{
  "hidden_size": 128,
  "vocab_size": 5056,
  "norm_eps": 1e-05,
  "qk_norm": false,
  "bias": "qkv",
  "tie_word_embeddings": true,
  "init": "normal",
  "init_std_down": 0.0826,
  "train_tokens": 166900000
}
Each number is 500 + 25 x the weight over its row's rms, rounded and kept within 0 to 999. Layers, rows and columns count from 0. Numbers have three digits each. The size before them is the row's rms in percent of the matrix's.

# layer 2 MLP gate, 384x128, rms 0.0824, rows 331-367, columns 0-127
100:512478557499500470469482500501527515527502509542500492541552472484521502455519489511490512509510506490463491485535520488487453466496485461518520493520515513519557504517506482509502479563514503468509509497496471481462552546505497527465507490474506514507486457536490477520479549523527485471508495476527510525547503515477519491493496491531497478509564543445487494523505507481456501533516
104:493481474497449536492534485464484487498499497469527508483462478521475506500512549486514485489500494520525518473479513479509477541536506518452482513514518528486508506474534517517516535503458512445518500537504459501536479479482536539488468515494484479502493458488516476446532505443506485488503458516464487478498488494476503468514531464486512506440491412518507504498501496475505475501502
096:461527507500491499513524518500527516528485482471535533490483542534505490473494482477482514489514501546500498512487532471478491513553438484478528458479494499551533535469500467515508558484482466517468484453514530487527489512556472479514508509495464507468520441527456526472489503464461480513485505531492489480489509539506502544512489500530515514457513523490492506504455493506500530491504
117:506522520494525490541477507476528457493504531517471445506488515486463507502478519481490516552513473530512475521542525501510485496524495504473520477487493481490530514481516462501463512519464486509492513492551491506538513507495536517477463526546428505522469446475492523471493568488507473517506519509480482476529477531525500477517495522544502524568492543504513493508511484473495501527480
100:505497536487491469519486510497517481458474510514507501499495513557514498517490462497521476526516513488497461518476548476515521475509493559550545500463463504502453554521462488495539511487475476491465525492462504521504489502501488501488501538466517491524518492540541543535511526483525459521532466494475460480546546536495488499499520522541486487501492499516495506492494479484533529475548
090:496519546490488474484481492493520468519503523511489517501458535493530524521495494524473504510552494492494497510515515473474447511512456482470500489510508514501481562479533536502487515511521497508497468520512457546475431512500484544483466512509468482506535498558507459519513506509528554527496502509506522486493500487533416513523477512504491507536495520463546511499496491492538486534521
102:503492470544489519518513460519496542496522502528512525533469521496482486515496508482536494502519541520487490558499465509511484464520517489505473414516503458525549489496468526519478497537484503541500528494484490481506476504507510531532519517526507480485504486465485517515506518512460490552462478507526496534528473474489476527438451557455517504498502476468484499502491508497501493509461
101:523541511498476498517454514512486539489456491508473485485532517502492492525476509541509558541461534560511506517500535476486485490513530506466513480504538527474543489504493484520500526512530533546469512539540497475487490531447516536480487505496504485527495475526507559494493485523500464497481487500472482522548487514506543510497460480471516498464515528502479460487517479516468492490454
095:460530506502499534470514500537527510494486488489474501520483539470546530455550506552486492510460491449503495551521497553503486502534497497489523478487512543500507463502495506506546484499535512483483527516479531451516492505468521533554473508518545521516462469513499547460459473530537501550491506501500502488488500513476496475457489479493479467513510483501520510504499515478486505538512
101:510489547482527507520484525510513506536465538466498527461487517522487479517479474482480508503514495506513519523544528507495520542520465492511555539479464491460532480508494496457467494486482484440523511517516468514494509504523427513503506444491502502527471509520521538534530495491530503517516491498498480485490470479513469493488528504499472488529527544546536459519485495466484494442490
081:459527444484528472489522478467527494500506527523506488487491485502473491492514515447502460528484508481531473455481520494463514440509469525492534496489510509488480449471496511505521516464498487536454488510559448537520536450467505486520525512452451517498486497504478519491480518509480508522517480502439486495481505526487550487490506522490499529505499512474529505539495479508481524490475
102:498480529505499511495507496528450528464471458554486491481501506488529493483504477472470456471502485519541488469508493509503443528498488505524465459472484520513473486519475495479501519480466534454510458435502518476488507513515469498495481511500506479495532500490513481474506523501436486491534491467482487483494497454420479534545521522512500527519473494525472513516510505536481511534519
105:450519510521483492454515506494544521524490489491505503528496538480548511500461488471533496506466537503520529535497518523466527498482490501525508494499504549527494479472505549464484455520465503482482506502523495482509513487498486507491510517484504436527507511496497512484522555494521501524497530469529506513482526506437480476516486517502482522502540505576521489491483511443435499535485
101:486504470508496524473537428510534529506551520521493453534498519472512529488517504483495484499533489505533462474492480508472461471447463508480532493526488423465520490495504522473539487470466480502476520481497519497481513552487512525465474510515513489491519500482497479490514514522502465508532494543546517527540497450528511494467521505541493468473496505497471485519513508506503507504534
102:519479489512499514491515499493504537453527504461555563532477485515495500497487427545478493496471492488480515501494484548513483500457492516511493421497485514488491477525542511478502455489520467534486524505480505478486513498496514517531526497531489472512510511541479436514516521497483497482491486511497524471455493472487505501528505506537496474522506480462446487469463540502476517510523
106:523473533487495504478518528531467478524475565480520523480472478494507537487472491491473493495511529503478506527530491518510513519474513504522474488507492501499495480502472479520502468497515543515499527481505516478422500523531445521489530522502515519508554476455477502491460540497498485488532543506478547494495518545477478501477467487475536475479421494482505488519545504524525517478508
118:486530517486491554502545502521524526460451507556510485519522496449478494507515514468530442453490523494488511529482467526528495497501531486484517514465546516480464543556512527472530537494469472492496517461501476480509505502489506447496503481526468488485475469513525465518493477489535518439477482512490500513509516493497491486530538475484484502480484466483540501456499498496496492488486
103:542501522508502471546513519523508500492490536485470451476539532500510473503506476505471534486424514536462532502509497536525528537486485523433492506497471486506462518448527488515540494541474505552525489474523494476523476507502480480519476490475515492492495468525552541477497481489495489491484475495477539492460546501504489484495509507493497505443458503499482474532505491493504517510511
098:487501480507544507477488480521524517511493532530487463474487497471497543457479510502514461482498502509443500484531530486516516525517501561512463494450479528493521459499501511501526490460528488524491507515522527513527550501481475460444513459527443497492485493477484474479498497528514471481497525484480488470501542493479486453531480519490547470494530470513517519493470467485498509544465
091:513498514488482486450511459540529507480487507488559493505489477497514519524518468531458517461482475486468526491496515516490491511512477521505512504521453473535535538459495499487491545463463489480470496537525494488488496505496522489505519472486468518522494472484509521504504488486540508488521435505542466557501480514465513517518512509529529533499496517556464533495510529477488563484540
101:502502536503458486511542509548502506493488468520524481533509503483490491488487520485506483521493518538519477516530491456460474520534495465499510498487479495486536529538453512476481497513544486493502498510484490500479499513499462488492497459500583493549489500510490453503489499527499490499478553480447505476543491466533459494465458477526484517524478441490528499483470535537505501537501
097:489534506524499527501480506496571465523534497490462461489492472527509513518501499471530482490519521524490538518526499473467481519472488511548522464528461537490453500494493512530517488505527503481520528532462497490516516524495538475488512482544499540472512523508527453529503524484500489496476426522523516462489486477478460513501520524508487474472479494491495506457491441473457518516511
100:533555477526520507523499492503473514480517503474529506516483446494485505483477499485471525558498507490520534477478511540495529462484496475476527501501519520485489457501484486482530542480480513545483454496500452552499503485511536491501498518489509488556511463510499486495503501500519495466515501505521529535465500473460492575479488528525482509472455522535502480466478545487524518487545
100:535478459502482504532527493517504528494509496476544546516506494483449539510496436518473492465485491537496468488461485514445482489493479508530527489477517523484516527506500483461482503519497483475464505453488493490495497516531539480532543543475540497484494476525486511478533479524532470465529498494532491497506458499540508495483509521484483463468483505517472454462543503507460493464493
107:498495485479525501447465519476514473484502489524481555519489529541518528522525476502521542498522501476478502512500509481493514489502492458427485552511470487483483491542522504457484468519550466473516526511482512488531461521477465492485541487500489467451477519449494534506497517525506494517432492534500509485508480472457521500516493524490517482497488478521503474513517519486533504493450
094:525497500540489500465483519540516443512483502500480504513501480547525525478495490484512540511500575552534473493489538439503464503478512532492515518503483480511530489494523540466446524486464479496535452472505475479541511520520459529514494504531479462497467459490493499471534467503476520527508494503528468471495512500526513495535527474529532512487486505528513489503529482510515516487487
109:468510526512505583544481486485473510519531522470508484484561526446527502501547531503459494489489483540519503550500483519491480498527536515520483503498519495511568497513512504519528509487516486509494500491469524519513489501494519488491511509452498510462443496449500526477483491497471465485501514552515457516511500500528488495491518474512558468529485514490471495481476515503503473542486
103:499478493546550492482501537549522517459518484506497492515507514504532514449510511489514541513542513533494494492480512522490472524455479509501514496500455536514491460524481514503493495482480496508513462493474482511568495483503501516497504535482521526544525548487467484480505539502502535522556478488461538471485520545447524449512478509520469506516517508493496520480489502503546545494484
093:498500498572465512470457499512479540496504472529480500426496531503475481468488537499511508494531513512510491481525496525535454478546507516484550477483521481476511517500483505483506486460467443442474488474473508489540507496496513484493499507499532471564475473531473492517477487499528489514507500508478501497494505504505513465556469510485475545481509499521501482454531487526475505494475
100:489523531511492431500510516556516512502468494520501521487510481506460514505524482485522464507509492527482535474516454500519512466452531532522487512529476444470507506495498493506490482558446480528545531442467464518489475473476488550534474469465504520480484482529481497485476494470480494484473480481484525486503484507491509460540494533517512502509508504524481495533471474521497523534507
107:550510502500516492464507502500529509478512468505508539513501487508453434484515493524487520488504492528510508502540514507482463496499506477495505556516505484438493493477544487502484499516460490515507535479493514521546486480481549499523496482525434449483521453510503542521489480508498497521442529470500501551481504495501500503523477484496483466495546534521497445547471499495465512513501
081:517472519544499512502491484496491527523520479501479476503530513479492504483529516493497483511485520500514494498503470450564406503486475495531523545519528506492454460526473523461505492490497496554489474476451518470483493461551560488501517476493535541463524484503503471494468489520498482480472515481484510534503468498529488466496497496464497519504522519459511488529494517494539502505523
090:485483435523486470515456490479485523507543437479522505526533486457532505532507474491518533488493489520548491495478540479482470473486487456457537478474520467497537499532522510503452508489515504498548453506486502537512477515498523540495511507504500511492499499522467519502505532503506516512479484506463480519491538526474528497496515507429496516499536516494495525507509459539552499491489
086:483546513548509543534542465520530484508477501525494516480521485485516507499472546475504507498493488532517502488525479479496517502559471464576529510476529528504485528462518495514495523537517469488518506455455571457469519491485456517468513506445505496504515492478514482483504495502512493498495489497502489502522488536468479488501483509484539508487538531510553489495489514470461526490504
100:508526534487495504489509449481478501516481538516474535478495477488529525551488504476541493517476490481519467497479498456503508462500575507459512489474549537485500499511477419494512520492491518499489532498513507491502480525538528485510456489546471492521505495480494535523488506515509484479499495459487481460479482550464517498489523508477469469513502471480488476510493465545530551492490
089:519488513526497509501467478498581514559485481472470464481528475486547519495498478485528527483492490494522506462485523544508505505515524507497496553526474529510470503482490491468460462489474501453472496510507487479526535506543497507479539530475508489538535486478452494532486511509493487500519520507558508491484494472501545550479477495491513498538460527515516455497535476497522479498512
095:521486488468474514481531486544518513463516539518465499499488507482485481492517474501475538498506554516534469435499438567518485548482479516503529528493536536516473443521480488524524510529467491477483488478519466556459528478504468484482492519519493492508509537467524495514511509493527474525503499502518505529541521510487518472506507489515509518499507478548525526481530508510519483476494
# layer 2 MLP up, 384x128, rms 0.083, rows 331-366, columns 0-127
096:486531519510485523499476551531504519483485519491514511460522522463517529493503507440513528515564474491499536479535528462523435462482537517495465473501482461508504489519487483536507537458507500486530487521499441487538530517511472493445526520507527495488528521496507530482510498499552492527550498519530537538490528487523485516508531515504517503489509503479479483522499523528502514480490
099:504476485500472554473520520472500471511495526472501503462477490548487483498514466548508472470525485525514489507473457513541440538544441508472484464531501527502511506483527504496479495522485530481447493513522468529468466496501564524478477528468484508488465481511528483449523510467516483504511501519468485498495503519506503493513504445503499472490519477499546507490512504446491489505502
091:497483474480484487497500520501481477486462470471535537513498532539451567460472519500479526498475523543480516502509482494508470525486467466447528504505487506479481517513496563522484492496524463477520432441540528497501540525502485475475490475543460456449490494509469501503508503534507484494507489534501488512518510509484506500481542503496485483459499536492523521505468515503485493514496
107:494508521485509502460545464531510495512451426494486521513497470511532465503528498533483509459483521502519500515487513481494496508494521515538474508533481502520477486527502490518504474507507523515507445503467504507487476477527477503550534483441509483520529501535497465529504474506502543502541483537523499519462580499492495496524544496489471526471491544514531509526492501533519450513492
104:513492505523490513566496546503483493515505533511477499500514470479505512468507548496505538492489486496479459455500504517490535489514499552483522503493460484521489546492500497512485473488504517455501556514529526475518453533462455513516465490489466501495500508522563466517493519538514487502475517484487577474518489476497527502506492549471484514471485456490497482462526508468495495472525
089:487517510494474531513489482480496471495484500488507509492504555444509525524499509516493478488559508475473513534505488548528491525485454476540489501503463464482524499475478494494475466505487527458486487516519484549526471498530483552468490530490504521515563474475549467507484549472532516501488475523505510484503480493510417510518483494499518513511514515522529496453491491486472518488464
108:507496520509470537483511509439502477523509489470499444477514490506512551498491535506495490497489426502490459485496520495463481521505516537506521548541491516450478487486526513487523487519508482434486466471489508454489473473499486471486514497471454538516483507508459461524511485512502525482522487507519504541462459536502499476500533439509487473484465512510520513506502503519472482481486
104:508488503479499461490452474490516471552509499486473520511482531520451500506506485498512493551485498524492474473523548499511501470573488501491483535491482499503479494504495522503463479492505492557504491554523458497507493472461506493527502468532514478533475531478477468514497488514481499502434526517487536519441527510502539517512509467461470485510507493480533450519508508536484484482535
100:504508555489494520484495501474555492510494480501483530453508535499497514499564501532498514501561486494544475528484525484526513490493493507465487478505497484471503494501492543511505522475524487508515502514466517504474521522503465485508474542550498535452451486490471453485468487501467530504521494475476564514552502513506511531466470487501496449494484494516512501482494548530553483498512
099:471451482537568512491495463526501526488511508486532527512504525467481538495573481486500484522485466499555482482472494451486489483475528465534493483501513476513497522513462509524478490514490466467518518502469498529466492496546438469485547520501519536498514496480465480477483497484493507491499505516510513520524538540505474492479468499475508451505506496483538534505493513534529524520525
084:538467550535456474513503502519498515506520480465510507520492463495494466469547498520460534487484506493479506494492555535539453551514465524519476475507499458482485504502493479500489480532459483515542508490508525471496502516527473519465472462484465494503511481508545490496494479498504480539481524534491512527516484485500477519511478539511525424514488501476488497460539472495486481529538
101:509502507516509545493472536477503522530466447511530506483505518507479528523504515476538510517523516492505543512452522534494499431537488504481530478503542488499512500522500515477515485501474489482485517532530478465495452507488441521423467475450518478495472489516512505521506508516519542508451492546514482519456486473517464536503527522485479495510467526496502514489468486482493510520520
106:482472535486480481466509529528441508492513555476515496508477494509503546479467514549501507531471506493483518476493490526515537456488481514503514476469487507472467499476519462480488489547508481489481459488527504457494484520502480504489516515493542456535461498482512495548525510532518494533483530529505467516511504478467477552483505499465484438530538477533505535517519491463523497504474
103:462511482490559536570530489468525508465483464511532492467525508497486502523480527515490488508474482492510487489480433517524467488501455526492507506500467484492499533526480490511502492499512468548467521523492490488455544533525506496463524477481449516479534520513523488480474541517498518490491508457504520463481525519511544487532520513542489477521517536520479496528479504469527505474473
094:497476499497472486448473496495506487482506477576504513501488508534489592494522489511545475481536556493464490527492513499522504470529487492528498540477531524484492524514484523472506500459506496548482493508469508495515507494526513524509503484488536489530532504465484480502494469489476488521522516458496516484485542477479485474536528507528497467529498486530452464540476514507547531493491
103:538495528486495478468518543518483526507466561510503434457451484516523496489516515526452496504519524523483519480518501498471516519539497505477496513536503502504496474533493483451428520480519542514474506474495486484464513549554478515473505502515542498496481534497481487502487523493540506498516499506510505533513503524479535471522524473483507486521472483498476483550533499516488529452515
116:538478527517515495503452515495505527467516487472490524521510522490519524495442514503514541523478509525540504482501575509521497506500507494536499532504492475455489472474474507534509431475460520514505518548535505493545474512526489516500487493497495448503525529478505443491481502532496460512516480494500540520479496517525493502494537495548522491540510529499476545536541511520507497492503
112:491471535499530512479516492491482471456530459475509534500495490506484470478516535530506530457493483506531509541488524506485503497493516520501461517517542496477499460504527537523471470504497463497528508500492507477488521488491483507567457504501491448526508525541506505470501497466522506479465503477447452506482553479523520465516473537514465521535533523529516492502484513520526504432493
098:494523509493501522508512506464487492519518524470567511502517486497470477506456511525504548525484524463517519517481507540475480471476522496511523535515527472540488528516510516518478506483486532476491475519489501537468446534530516474537512504481529487493504503489531530478482490499538516531475506524505558483555463511497493446509538485430526479472474501510479497494481506511484470468455
094:491485503483553492489483506495513521533487463537509469497503504517456500476482462507461474478497487494538490525533489542484480506468496489491461470496549490558492529552500506469486495452531516527500521505464467463533517475510537472535457487508540508468471489517464504488490524540534507466484523547505515479479462489465486515519496475515519507524486532521481478475491493502498477555489
095:516475538485458516504555510524474477504534485487555527504541505498542523526554497472503494507526529496488483479502536544497495446470521442495518460509447519528494502476468480474457567512521514503514517488507520491503521509515503485479503473498496520515495487518498487512492538480506503523508467503494480509499491509491469485508455555542468508533505489565526512489483502478494540478493
101:433509505504515483451477472471498518459478485514486496530509516504480485488477473487496481481525509493540456511476482497542480490527530505458467469486541456510520515558489512503490528515481526506466481508471478453480526514492493469498496512514496524529520513513502511496513480467476559468505512482481461506498500490476508490492469497513513531593493499525504488453502497503525446543503
094:489553508508481507475496516501538466514545453510496516480511478483496515515517505473504459568525515454513482505474480538518486484521491491472523499465470505497482526479492439516535509515493506516486500470509459494498490488474512530466509481513507530533545483519493510463465457529553500511481477499524537495484506514504511508534467545481456487478496477502479500475473508460520555464535
101:518487496461504515469482543511512525523468533512485531517501510546511541524473482531476473471484509504466459473503511491481489506483479494534458473456493510486457514539525485465538549495544501479455498468519498480516500519529487499461514556504482465482550546528521500513481464536527471431496497504490500495509496549495479463485511503528521491511504489488486492494491509496508517455474
112:513500516534530483519468487497484528495472500486496505514483492502529515538476497536510466521497535464545505532484478462487530458507508502545550485476514485504460536498491525532504464521545500498472490490513510518515470477452523524476443536483524501491509501522481502464503518516476505484482533457469532498456542529491501450466535502552497506468481518490495521537541486537515480516513
098:494504501481458501527447503494515544502489493526495477517517485492501476482508537476490520517542466482508498480508456516534505510545523453496466473514528542486493500530462467520553507481508516491507504483513506498500519469487526450489502526523523520529510525471465480548483522524516511476472525480520484523476440489496490529483538534479541481556474542459495522514472493469499460528497
104:482495484524503497509494489488474513519527511479455483471497513484563486504520518561455550474468492530493452502487471543529489543489484506479461511490475489482577491489551492534485524504471500527491517516473496520517499526561499499532509471488475502464482492488493527451485480494457494528520471499508477538502506538477522503503498453528527512508502486537505506532488496476499478536508
099:470504472515507501484512477502553488505497484478512510494492506439521469485496495548515533443487501532553515549461494520493540484469484507506491544506543520500484472470491501484499490513506489494543538500502465494462535531522493493510518476466527509490520494464511522496515488507421477478484489504498556466528491528504485490528532479529500509479487491524515466500546510486521556502538
092:522499465569538497538447524491524505486476494554494491470479543497471477505525470516492502496496461498466476489515503516527501514505520474518467493491512512533521522458488479476498445493483476500510522524494496483510550542503506528471505499468557497530467500509518483490463529469531515491495523539489506520521502495468520567508499546512503474457498503512513481459546522515525521488525
094:507511473532485467476497505475473490512476496511577488474485480474509517482479496506524538489539451501476497482460494509476511469458490478474534515497474464505515506482505502454530537515499525478502511459496495501521483515488474569522489585496508481462529554511466481489492477523463479498467470550496508465523496491507525494452505480502492512512502487519470482512482482518523495515467
111:470506496530495522481470519505500527549522443480502417498458500467527505485495514469491514506505467483496498485529522512462512507539452476468479545519488512559545520514500505487481520493529510516516491513506498511501531455520496517481463512488513505507535487495474510487516510487471501489505452497489485515477499552523505515472482453482524504574439515481523474523521505482521491502477
095:496465492506512513536467514517474494521514475499482477504463508476487551551518482474494496516454481578480492520504482529447469480504538489502503507459479557518501519474475490496519508471502508471470459509504502463486484533516525457489519534483493470515516526492476527501516503517536518508499486530530508454512552467480471494495510490528509462490465518489468453484532512536512537526494
089:522481501482482519498553514529492518485525508499527504484456520498455507498518524525494491524529452542509500528520468512504506481488498487472519521472486460461529524494547479426528544500536493503487463491464490512528515487486511512492506561493522519485516519511519519507520513545486541471424513504463498503477476528480535465504521467494472492504473504525507476477531489522515546497520
092:506501492491499487516481511498471504500549473472515464472503480493472539473544467513500519440476517455486517494472488520509468506460496516473525502525534544514486449490482502456493526510495513520523470528541479470542484493476553516526492504490508510473482491503515462528530485485503518478496471446482462493477476468491527503486491528487438509451538500484529468529510486526504460475503
098:496494530531540507496535442516487461481505467498507533525510498557481539524515501495527523450484497486529538475494479453475545462539452508518524459521472455504523497515482513497523484488505493517531508504486547490499499474502510483503490499486486528495542484530468536475520486506499509490541502490478464464495489538463514457515481528510479459510458475464490491539479466468495491501489
087:499513518471550447533560497495478497475501524457554535521533520471460505510503513563480501493509506475492470521522528460491493503496501509533476469463486480507499511527475516515526514504544501545512499488504527492510433510456527527522516482464481523466500510509547526470545508501477498472506521503442479536479499553513485481508524483489525519484520482505494517485504474508491485497503
# layer 2 MLP down (transposed), 384x128, rms 0.0829, rows 331-366, columns 0-127
105:489482479468481472486524530493474524502477494561486501502503456516502501502460493520502468519472484513491456568476541525499482505530525520459510466475499518544565523486476541507478498556471507498493491489490436517521500463489506500495494484523498491498497491477489462489470561493485499492495463560487532504519467530494488480497518476456499471534502507534495473508479483515471519512503
100:491504483510527458543469517481511522490484533512479511510511536479492512487537463526489508496460516507496494482511528501486544520501530496509507476489514481445519512583500508485514499489526492537493486477511461474476516521499517456463534478466515483518507521466479495508494493496479513493496486481536479459494487530496510493459492498543519508546517551470458546484444488552502510560508
095:511468507494527516499468513467465467502506461477539487521473528541513500496502483487496517472504496505433529480492488492518449507479534515503452537493530468457487513482454524520490452500554547466536500534494496494477513461511493522478491498486531472507506458471521498514520516552504481525489520471555466490493528477469493477542472497495453506520486507495467491505498508509543523508499
106:476502518548468485435525461559491503508478457478493539542493513468502466501532453485448497468479484469518514522457518517472460532496489516485508497517534520505486477505516482495487504530504526473490481478485499540511483503506450508472523466491482548501536528445522469491500481480515531504529447494483499515491470520503512494504477492481491526478520498503495519490516456445500489522473
094:507439507485494501496521472549523502502511525510530507492490489556528512519473498509465467468453519491489493480565510511519518489519504526490483476491493495527477457494491497459477486490455539481522502519538521493461535509474463500476510520485486449536543517485479495488501514497501511530515521495458508431508514489471515530539488491483504453507512513518487442473503475510453519473528
092:483491473462478517518448497511503504498503507479505491503507503464488478481471478502442532456522513479529497513498489504470496486529497533491491525476515458509518508490516471550564515451439490537491517516501519489493513474488506502493518482504471525498516469535471485535511470495498461506534472485463516455507523469454493482452520479466494542459492491497488493508517561529520522455476
095:537545534500500477493500484479477514512487485502521500485520467522469452515484461464479468495513519485509479476511488480508518497474539502504529474495548484575531474510476510477468503490482542523502500491487522511532476494472550501534530512511519467453467514490497509481528520548465467519484498530490462486473495484497515493500481568465551528496513490498520497450485522473493515481459
100:520510489552498517524486502475550499526516503527496482492488507466511502490459484482501474500516490479503513520513485516522489528490481509507495502524498488504510499491528432459463472525511474467485505449534488490475480491496520458462471510467457528490487512541524507529508507521513519517495543491524513470490465478466516509472485503461548533496485521567543497492524453460487559527546
099:498494463492498477482500501553520488476488516465517532542514467503485497476484483534514494518481508479510505505565456477525493520489531486515533490462473522481485529490501508515468483514515506452450544533466544536539517505514494482547535547485517462495520487510500529473519514519471477560498491532527507510498512519471489491487516477525542526485522512545528462525515463489485495460489
098:478514520485460562508529508444515529497481538487517497501541479491501553495497494458525505522551474470466528495511541523490505495514529490477477500514540500490487531499456455479536495491494526491484488494490521496490461516482449512475510506505505486523536532522532521443536464496530491482472524500575492478527495471507525518487479494479457477456505493476499468497484482493503512479484
088:468541502508508529481513535462491464532501489517525478525505489477489498527488497504492495532504494441489520480543537508502490510508504502497450483501523518555472456514488490497492499497514515521499440510492451487513517494462515490466503505501507531538449507542488548525528510534514492508528502516484538513544487439466527528529513473512557465495537498512497531475476478461466496491488
099:572512465497507491471508551481456523519488504458499486458519481540487527470520494516469514492489482515510482508485524465515459498469531522484491477511509507451485508531484505500487488480481526499520483459507468515513499457499444526503464529466501489469501538499453512500484523511561525558488478529503442503466460490514492495466518502488505505466486490473483488552499499502508496526483
101:512494495501541460509469532498486494508484526491474508498491520552458484475474504484531510515500493525493491464458516483512481485493490505473475483527533476521475505510498468532491564532474517514515545465516495471560474527520511499522521514522468490488510505485455484486496477529525509484523484499475478496581501447520568500509495492485488477506484469462471509519529465490483558492483
107:490486475533515493495504488494508494508493501487470483498503483492471502472545516525508472498521529456494504479534464504502532506518491514471529526476487514539506541529502506497489530539485434488529520456559471450505478535540523462455487467498516467491516489518499552509489481513479484484479560486497491524493501502523477546505468483472526480522482481499458515491565527485534519473522
101:522490526537474518480505506554499484504514524501506497545499485530500505531496495525499494493467440529496550492448461491498488511519516473518468454505475438439527443485496517531460468502486492533489517494516473490480506505484508521501503476509511493502512490488470537473490489465482489496493503489514498524475505513466528501518520478505445494457439540509501511532516540516555515532490
089:477483502468515496528493474473497495449538478487482478537527507486525490525504488499505445513533507493467522528548494550481504526468505499530467543496480513482526543518485470504539499507512473498513522521484526462487476458451499520507487496521491538489483497504508521472504493449496493507505522476488565478473536464520469530481521529514493500515519450490512504532481515508509482556435
113:567501455498529548526493544499469456513533539474490518523463490518484484504467523491443533466503483486490456476510485538528507474476495494541472516528494468513522477500513527501513520491488522514478507457513455458524517492503459493511492477519492455520509482492463464506473504465464512497535523494493503510505492498540484510521485504496585473521519489468472513505510512495504505484483
103:550506565498520505490467482511511486461516513457475517443465517506448478482477526484513482523470503480506479535512551531502495505470499513491455502484475503520479506503511522503499494517508482483518467543533471476499520520503505462494491527512539456500479464429488443502473502519514507467488524516464505527525512487519527495512508520470478531454539517503492479498491455483471490530499
097:544529497544525469526540478501488515521507487511501517530496547527548496497485519499526523486492536479518525475478506512497526491490512490522517507525488467495478522515507494494500404519514516457483515511488517533484491518517501454528520519507499499528508529526490496544463515516466508516530471502564469498504467447521486499460535459502441452517471489503507480528497520499477487515494
098:513505537480516525557491483503511464547493483476527496483486512500490516523514461455501482506533509512505519511512457453509500496489519520486521454503509462472504518511500521468487476486531513541461515497523506507499476476559512511546507504504502481476509488521491515478505530539486442498495486506513547518510579482530515505478477518527478480538554520504456505493483525524503445499545
105:496460493484482491503488490511512482482534530531582499479496521528479529498516491559480534464511477498501507467512500522482527491479496489477537508494540479493495468543482474504493483500491506497471472486517491553503518463552490480498553508518513475489444499508498529515525502542503471497510502506520478508507515502543514520533458456509549503509524512503463515438462517531490494550486
093:534493508532503507479506491523481505511564480480495466447501525506531512485485492489488487513507521530507549495518561483514473503478524455513498511519477518468484513481514503505494499499508527484482504464542546495511450546480556506534537519523483523469502526529504469495479524515478514525507502511461537482537481494483505498490547485527474460431514486535495471501473511471553529494500
100:483520531492540489481479497522479462508541530497459501494480528513476502489522466493480445521508523448486496491499487505516454451533511474466432492488460489517538482493518495515529521522470534516490461501486489477479486466482487505527477485496470552501529497527486458474479497518470517550511528465467498487500494491514537540524454481491447463508493505479493475512482520520487480477521
102:469460504526481495558480556523512466512525527514482509536514455505466527481469505498474477513452525527549498509543517484464500515491494499509474516492515488502499464470479469520505471484470469525530524510526502504505527567521530460510488467469503540536483531497529536499505477464492508509516495495518489526538471523506502535467472467474516533515519504491500481499510532477548522506464
107:517484528534511450503468446496533500464508494515501484494509495505487482533476530548509425520520477499565489515454454522483545496486500462483543505460502517506503512486510521490509474513479471512476496500465494521536530499441507505524518489502513496499484534498487513504505493501516506523508540469486522497459531560491504460503538525529467514478519491471503497526521530533490506463533
104:545534526490477513462490513501518469486500495501441474481486484529497497488515508525474511522562515508538492490508533502481473519485465523543514503493465456502524520422497479482518489525528449496544457478547480501533537527508510524458518514504488503508468477515476488522499505525498520489485453492437513517520461519513510510507515504525535491522469472494489521521529467487505519513470
099:509481474482508495482499481502522485467503474548509529534482464520504456507483482527515505473499531508490511469511540476502531495524533478488481552512410537485482512494457483471513474515473466526517461510514441489509552483493487518528504482550517468514478541473530496488501500497511510460514488485503485470473489541511477514496511499561500514480472538494497534506524481530494483513530
097:518473538475515461503511498487518481475518507505502471493494513518488480524513496499487483473496509458509480544482477479484427487498448470509507471518537477522526499507483511548560460516484503519490505521490497462519516487537511516500529468519538479493518518517490505465508490521506473504539447526497512488513489472467479510495482520495538465462550518529469510460427476487516478452514
097:453463453527525468489490479482513450492506473491529529501462495483500472540491453460484467496529492538492517525551475467532482502553465455465540498488489489531470477528511482487517496491489505491474508503543497471496500488506465489470537502487507495520527495525494508494466547477521479474509473493476538514500527526435506491502490544521505502473474529484473478481485530473490487499533
099:524508475503446495511517458471513490497462536499542521500444462529489536510510501508511458451488509560448505507500494510514458456561453491521519516515470512517516447506514480480505515497554472507476507522481501537510511510512491513486481499462487501485543507480512491524463479548489507460494498491530510475548495525494482491493488480506480470472515484503517532511464520482489478491539
108:544515532506510486503486492519517476531502460460525470469466448510452562468484502507484513500512501514512524504486507510511464473511506500487490527544542479459529514468518551475478502498497492532526478521519498517518493528473446447486504509516437511556508492500543502507487478470523517504487497473512503535521522492473516456490500474506481454504549536505482482496520483502498491454494
098:486536518488508490530527522541473481494502483513502527494465512550499537573506489492501487509502471532483541492480481523457499486481503481540464486462475521523483516489516519488540538506463521508487469533495538447489470505523489483493484504487462477567515468487461476535472502490529548490545495518525499467482551476497482507475497503508488473520448516484480478474504499507475497496517
095:508547507486461490512493518539505476506472484506501570475497491542473506528556536492481512495507532487503498472501466492506498483503499477484535529517519447467484483484523496547553477516526511522444503517493485463509485496481498487515474511533502492475541511505517502514459450501530487468495509529534542498496480500472507440481469525539495465514497482484507451465477517492491549504510
093:507536550509492497458463532504566505517528505489498510473473484529530484528525509511445504505479501548534505488520509460488521513510472476487488494482480520472511536506514429469531521471504514488529501494495508506500533522477473482535481526462526522509498475521496508494505479525537460525465553500476502486539530500515469497495533487501519535495435469508478519520452483515510482518483
098:528478466491510473502533527489487484490479467469499507462477509510539464479517507500519489472550503504531540531534471514521520527511478454500456493531497512474489474476508542499521494483498498520507502485522520522509511461435503519528499494477489525445509497500452472472508482461526486494479487527471487521516480469507533501551452525479477534443525508524495522509479472502533501544536
095:517503488525488539461510533535523496530531531518453525486503491543536493478519443466530506514506468483505526484472507527464437494495504500523499495520470533441474511501489500493486468506498512470491512494534467467487527497532479512474525488518470513507482512485538543538468513527549505504495502530521520503538506455530504530469499533521509511508510471495542517526505531499466496525553